config = dict(
    n_layer=16,
    d_model=128,
    n_head=2,
    n_kv_head=2,
    head_dim=64,
    d_mlp=512,
    vocab_size=857,
    activation='tanh_gelu',
    norm='rmsnorm',
    norm_place='pre',
    norm_eps=1e-05,
    positions='rope',
    rope_base=21900.0,
    rope_fraction=0.5,
    qk_norm=False,
    attn_scale=0.125,
    bias='none',
    tie_embeddings=True,
    parallel_block=False,
    init='uniform',
    init_std_qkv=0.0412,
    init_std_o=0.0511,
    init_std_up=0.0589,
    init_std_down=0.0589,
    optimizer='adam_hyperball',
    lr=0.00535,
    lr_mult_qkv=0.4,
    beta1=0.9,
    lr_head=0.00715,
    grad_clip=1.0,
    warmup_steps=339,
    schedule='wsd',
    decay_fraction=1.0,
    decay_shape='linear',
    final_lr_fraction=0.05,
    batch_tokens=32768,
    seq_len=768,
    doc_mask=True,
    train_tokens=225700000,
    steps=6888,
    dataset='wikipedia_en',
)
Each number is 200 + 40 x the weight over its row's rms, rounded and kept within 0 to 999. Layers, rows and columns count from 0. The size before them is the row's rms in percent of the matrix's.

# layer 11 MLP up, 512x128, rms 0.0588, rows 164-176, columns 0-127
105,169,166,212,227,206,199,189,207,215,144,247,157,256,161,193,197,194,213,178,238,203,232,98,210,197,193,116,138,147,193,215,184,222,221,203,145,262,202,258,224,178,185,144,241,177,188,172,201,208,209,205,202,137,164,239,284,223,146,144,183,179,150,204,217,187,161,192,234,188,191,176,143,149,199,208,154,207,248,132,188,283,218,181,142,162,188,172,196,179,165,247,229,156,217,235,298,232,187,148,263,197,246,223,197,82,176,176,205,283,160,248,138,203,209,150,230,265,155,202,234,274,213,203,288,196,227,153,171
094,236,176,123,193,259,185,169,199,144,189,183,173,223,275,201,198,204,205,179,111,118,194,227,254,216,237,150,235,307,191,175,293,251,158,165,229,186,159,178,223,198,140,178,232,222,254,200,159,177,171,165,213,201,270,199,291,225,176,190,252,236,195,256,217,179,201,172,191,181,199,204,218,240,145,196,222,171,184,221,238,229,204,154,213,247,177,184,211,189,229,192,250,214,145,245,245,245,173,123,179,215,129,236,174,123,223,238,192,157,148,210,231,176,202,124,193,191,212,193,130,154,132,159,146,206,272,115,196
107,193,221,247,157,187,136,231,149,206,163,125,213,299,205,266,186,218,98,242,232,235,182,173,183,190,114,204,202,165,198,196,212,226,161,205,192,177,183,192,245,232,143,208,270,204,195,171,169,215,205,121,260,213,195,276,186,160,180,136,115,229,225,148,203,170,168,225,211,168,189,203,234,211,186,233,224,212,226,231,241,112,208,180,146,257,182,268,246,217,141,231,251,217,216,173,233,173,73,171,229,220,198,212,144,100,241,182,219,218,218,274,178,193,154,213,220,183,190,213,257,174,150,223,184,235,192,174,221
099,141,171,222,161,233,164,187,153,226,207,173,220,186,244,210,296,182,207,225,189,166,221,270,151,230,117,143,213,192,179,105,229,270,234,185,114,128,160,274,174,170,181,188,237,207,283,180,232,117,261,253,206,243,207,222,223,213,179,227,176,176,252,250,217,209,207,205,195,182,189,187,196,209,174,226,190,188,275,233,167,170,174,159,142,181,225,178,200,229,222,185,242,197,244,224,109,249,130,251,177,229,163,189,149,220,199,227,183,233,133,139,171,192,154,226,211,194,187,172,201,79,209,189,201,244,241,259,238
106,147,127,158,188,177,287,160,171,214,229,202,161,183,235,201,205,252,186,126,233,237,224,141,156,215,110,248,186,198,253,205,146,162,185,161,197,150,164,249,216,276,168,209,165,202,220,281,240,167,122,221,176,172,263,256,245,190,174,140,219,212,194,202,233,132,224,153,221,189,178,224,193,213,203,205,202,173,182,224,196,183,191,172,124,213,201,186,216,238,192,133,202,167,257,231,194,249,222,188,179,323,224,236,183,107,162,249,231,308,254,194,236,215,150,178,217,197,187,189,206,185,159,219,203,271,223,269,215
097,238,188,269,256,225,215,229,141,107,165,259,196,239,190,165,209,319,146,188,191,156,212,207,183,252,161,212,143,191,207,231,165,251,256,161,216,212,190,152,181,257,232,159,201,191,256,203,214,210,210,149,224,142,216,204,218,159,117,140,172,142,142,188,238,147,211,171,177,224,228,172,226,231,213,174,142,227,188,184,243,165,188,187,230,293,157,217,219,191,179,223,275,255,211,174,203,232,119,236,217,256,188,230,214,214,189,154,213,160,203,192,191,159,150,234,218,229,158,194,201,108,169,186,210,250,310,136,158
094,215,198,195,154,193,229,205,191,100,177,182,204,164,204,158,295,197,245,253,218,164,199,222,203,151,209,309,211,313,205,148,199,227,181,178,188,187,130,202,238,214,208,325,152,241,252,248,269,136,239,219,162,220,225,208,190,196,231,131,244,166,238,254,263,194,176,169,268,147,221,236,238,212,171,203,198,275,182,198,219,195,199,195,190,283,188,143,239,168,216,206,165,155,243,172,228,236,236,206,169,255,181,248,181,177,182,215,211,194,168,229,207,212,129,187,131,280,210,246,218,140,233,177,215,175,183,201,186
084,197,223,195,129,202,204,168,218,232,220,239,198,227,216,185,200,220,180,144,160,156,222,176,225,159,159,201,124,215,236,212,203,262,152,199,222,142,213,149,184,199,202,158,224,265,163,263,240,200,185,208,223,196,173,389,174,120,213,251,219,276,178,232,178,184,169,236,260,182,145,126,205,152,181,176,265,226,189,179,233,162,267,173,197,224,171,179,247,199,190,232,249,244,174,187,149,201,190,217,173,245,223,258,145,179,184,129,181,249,183,214,299,255,204,164,233,193,142,227,193,262,247,210,240,174,218,211,191
093,180,119,275,208,190,196,183,154,228,268,164,270,236,144,234,234,143,190,160,211,181,210,152,150,222,194,162,217,175,198,214,224,205,205,274,190,225,153,193,204,213,287,155,230,170,185,178,275,220,170,246,172,232,256,253,193,178,276,159,271,176,250,181,290,175,135,165,203,139,166,173,185,201,167,225,228,198,183,204,238,150,261,210,236,197,120,166,274,253,209,227,195,198,208,222,208,264,196,166,217,213,198,129,140,124,175,190,213,234,173,201,199,153,138,273,195,203,202,202,245,250,176,183,290,241,257,170,181
104,201,155,215,171,154,215,201,175,222,243,188,267,196,174,238,263,252,165,267,201,196,202,235,148,238,180,141,241,275,211,169,248,98,130,195,207,208,182,154,186,288,127,112,204,225,209,210,194,213,158,144,176,174,254,313,134,202,163,185,167,258,235,215,162,170,217,190,179,127,204,171,183,242,205,203,179,224,205,217,212,166,242,182,234,209,225,164,340,187,179,223,253,209,185,235,241,217,204,199,232,260,231,146,194,208,159,195,224,166,161,213,194,151,185,189,193,212,198,238,186,167,90,213,203,169,232,147,183
105,217,215,205,229,217,218,235,163,250,132,182,185,220,191,194,133,337,173,193,257,212,122,167,227,254,194,150,183,160,207,177,218,175,238,208,260,204,159,167,240,175,253,141,267,251,230,211,222,168,234,164,251,187,178,177,215,187,176,75,149,172,168,232,171,190,179,181,239,186,156,146,228,128,142,158,237,230,224,209,193,204,228,161,190,242,192,207,143,188,291,254,229,201,212,223,198,195,152,158,175,267,190,218,133,159,262,158,169,207,130,203,211,235,157,181,288,212,131,221,191,183,137,175,209,211,181,170,226
104,276,143,228,217,226,257,234,211,235,177,215,133,274,243,272,178,213,165,206,228,229,196,229,167,171,201,201,170,215,207,184,250,146,187,195,170,211,191,229,201,298,229,242,216,225,303,211,200,238,214,185,263,238,145,173,194,178,229,228,218,203,192,174,173,107,187,182,240,257,128,209,160,264,207,271,162,270,225,145,209,220,261,213,230,252,171,237,236,234,147,245,196,155,322,240,203,205,206,235,249,198,222,273,180,137,135,159,182,195,179,181,133,154,160,203,200,219,181,216,181,192,215,214,249,241,230,201,265
093,202,231,159,216,188,207,240,229,270,187,209,265,263,151,224,263,193,217,186,156,178,149,168,169,168,199,142,199,305,221,142,210,203,167,229,154,171,129,266,225,200,143,176,213,198,186,201,172,156,265,160,164,176,170,194,188,154,212,174,257,229,172,206,125,210,226,142,148,194,194,246,228,260,189,116,177,193,215,180,149,224,198,156,211,136,211,210,262,228,205,262,227,140,228,243,142,221,207,152,194,115,201,223,193,157,132,228,237,187,200,124,213,205,256,159,147,268,149,159,217,216,110,179,250,198,176,137,206
# layer 11 MLP down (transposed), 512x128, rms 0.0591, rows 164-176, columns 0-127
100,174,179,161,176,133,255,179,216,230,246,229,266,253,296,182,177,227,174,238,131,264,203,168,213,159,247,275,206,191,140,191,180,194,252,209,169,209,198,183,243,195,127,188,152,179,266,234,174,254,209,178,191,197,208,177,225,128,186,231,173,283,254,187,220,174,236,258,261,232,144,171,237,213,203,212,229,227,260,237,164,192,231,221,149,162,201,238,141,214,159,176,245,132,229,201,132,180,169,238,198,275,223,240,226,174,230,284,219,186,224,180,223,135,197,203,200,153,227,239,141,165,231,172,212,288,160,275,155
102,225,139,218,150,159,195,228,165,306,178,159,222,175,171,163,195,234,229,227,264,280,177,222,153,173,166,245,120,165,227,172,167,143,253,218,191,191,234,122,163,211,282,211,168,157,138,169,239,156,195,299,193,181,164,169,178,179,229,239,142,202,213,215,191,230,198,204,216,165,214,232,185,205,196,188,207,219,165,201,179,262,241,270,135,202,250,206,192,233,166,161,181,156,245,192,160,164,199,308,226,198,240,167,159,278,224,160,238,247,201,224,257,197,159,234,208,237,208,209,210,115,247,287,216,237,154,227,221
097,224,147,162,253,215,220,227,188,193,199,212,166,155,155,158,229,201,149,184,178,260,124,193,192,184,194,220,180,206,193,236,158,247,207,258,206,236,105,219,167,184,290,142,168,169,195,196,84,150,234,259,161,210,249,180,194,150,202,221,242,130,196,208,208,189,149,147,216,213,178,178,188,220,210,126,186,170,214,174,137,253,184,227,178,201,240,125,157,208,247,162,161,174,149,205,125,175,227,225,152,136,241,229,147,201,192,284,139,245,148,199,185,159,110,222,156,185,194,215,207,228,218,197,206,267,229,187,297
106,239,196,282,176,217,229,205,188,154,172,188,140,189,175,194,98,182,168,195,210,204,216,202,160,187,225,209,177,226,228,288,219,174,250,212,180,250,233,214,185,156,194,198,153,200,134,175,121,228,161,160,274,233,232,241,174,184,268,153,172,204,139,112,277,205,186,169,206,187,223,153,171,214,241,139,165,209,153,165,214,143,143,200,179,201,165,152,167,172,139,212,177,254,184,160,304,185,249,258,190,178,248,242,158,190,161,153,143,154,249,190,220,235,187,182,110,233,202,179,265,222,126,156,217,221,169,152,187
104,228,236,198,190,189,219,237,217,244,152,229,291,199,177,246,192,189,154,188,174,221,154,157,257,171,295,203,251,189,153,198,234,267,286,184,147,217,212,115,224,167,218,191,192,108,232,201,204,149,237,120,192,253,178,222,231,184,138,226,192,185,198,227,241,178,178,186,190,213,180,211,220,248,253,195,209,185,226,319,250,129,278,130,165,175,257,162,194,183,201,257,145,184,201,202,196,162,152,175,207,192,184,208,258,201,200,198,152,177,226,229,211,236,227,190,161,245,197,194,293,220,100,232,223,145,201,237,255
087,226,220,182,175,152,138,161,215,235,147,237,176,198,209,185,186,205,178,243,235,235,163,170,211,198,128,261,176,214,186,245,232,176,132,147,223,162,250,234,214,130,219,228,169,259,168,230,135,241,305,235,206,211,169,253,168,286,262,177,213,223,180,242,177,247,193,182,242,200,215,243,228,157,105,136,196,236,136,217,167,201,167,246,258,131,154,231,236,191,252,186,190,247,119,162,250,200,142,173,168,182,171,236,225,182,229,257,181,212,220,183,220,273,160,181,255,185,210,229,234,200,221,146,223,158,270,278,201
093,171,261,142,277,152,147,179,148,259,214,226,157,213,178,260,142,182,201,152,195,237,243,186,188,224,215,157,236,122,183,257,217,179,205,158,216,183,250,164,167,180,191,155,218,170,115,208,129,175,98,212,241,205,162,189,208,130,205,245,172,187,147,164,183,208,177,170,201,296,127,212,201,146,180,131,187,119,217,209,178,269,301,192,150,150,215,224,179,250,215,167,176,195,182,215,206,186,141,183,208,187,154,158,206,214,242,210,192,241,241,217,241,172,235,277,281,190,175,170,150,236,196,229,234,236,176,222,179
090,177,278,244,238,230,243,238,157,197,172,214,223,168,179,191,182,196,256,254,223,275,218,157,168,197,235,203,198,193,79,272,157,202,180,222,189,204,232,145,207,204,228,206,146,179,142,234,211,141,145,225,159,242,182,69,210,248,250,188,266,164,226,173,247,250,176,165,203,224,204,240,194,256,179,196,236,175,199,226,243,255,199,182,169,240,210,116,221,167,199,240,131,239,214,235,264,174,208,134,199,210,205,226,264,230,221,288,166,184,194,166,92,187,215,218,214,148,225,170,145,158,202,140,212,226,202,178,210
098,217,217,167,201,125,201,141,247,196,261,263,207,275,214,229,183,183,154,178,188,127,217,147,237,144,191,193,193,245,169,222,287,135,203,170,186,244,199,139,236,190,169,232,210,232,228,200,178,172,193,186,255,126,147,150,237,258,202,191,148,158,154,230,234,176,172,206,209,229,217,179,214,209,241,209,178,216,247,206,261,211,193,256,114,201,249,212,159,166,207,174,166,196,300,185,195,208,178,269,128,193,194,217,298,267,144,207,212,137,180,234,138,215,238,128,144,184,164,260,210,131,246,187,165,191,144,204,183
102,205,259,249,247,188,173,212,264,179,144,316,194,262,220,177,182,162,213,151,150,270,150,164,160,203,243,228,190,193,220,232,220,226,196,199,167,216,153,214,162,119,252,258,251,131,238,147,169,192,164,203,219,204,239,112,169,191,234,234,212,101,211,242,182,191,219,270,218,247,221,215,215,137,199,194,188,155,224,201,129,176,292,199,179,200,215,217,169,212,233,182,131,123,258,174,144,180,199,190,159,217,251,210,154,231,195,192,204,200,179,212,226,193,108,204,163,239,133,199,241,279,205,250,187,171,239,215,174
102,221,154,162,196,225,271,223,227,239,163,123,232,167,216,228,238,185,215,246,253,270,223,244,163,231,250,155,202,165,198,248,176,250,166,207,194,121,203,226,179,223,234,158,177,158,209,217,229,234,183,203,200,203,192,265,177,170,226,226,222,183,170,215,209,231,150,187,173,228,245,249,146,195,206,254,149,216,225,204,166,131,201,177,239,203,235,245,284,202,178,234,248,243,186,180,202,194,177,332,223,139,210,201,253,117,183,161,204,281,200,181,112,174,171,175,222,176,256,133,177,304,255,160,258,231,219,266,200
107,230,239,150,194,176,233,231,224,145,216,176,239,172,179,186,170,189,239,279,153,145,175,201,209,229,235,223,241,174,149,207,172,235,207,156,156,148,187,120,137,216,165,243,189,221,88,160,244,221,249,196,190,188,185,196,170,200,101,205,243,148,140,214,222,232,180,161,164,219,209,246,131,158,163,207,150,148,173,205,202,202,135,227,221,178,250,183,164,215,235,181,190,216,66,213,213,324,244,247,230,208,176,246,287,213,192,256,201,231,211,219,159,201,212,191,240,231,225,185,207,222,141,185,147,200,132,233,172
101,203,175,179,187,219,205,239,197,164,178,185,128,221,208,204,190,161,202,257,211,264,244,207,235,190,167,151,220,155,196,223,123,236,190,123,223,237,231,192,164,230,236,241,212,168,237,200,253,211,186,266,244,243,139,214,204,213,173,162,194,232,231,238,256,221,183,259,268,289,189,144,191,145,184,239,239,175,258,292,221,121,254,222,215,267,139,198,142,179,232,117,164,228,174,176,255,191,166,189,186,244,163,231,175,233,265,182,197,188,223,170,201,181,134,237,266,157,245,235,190,168,246,286,160,107,228,175,185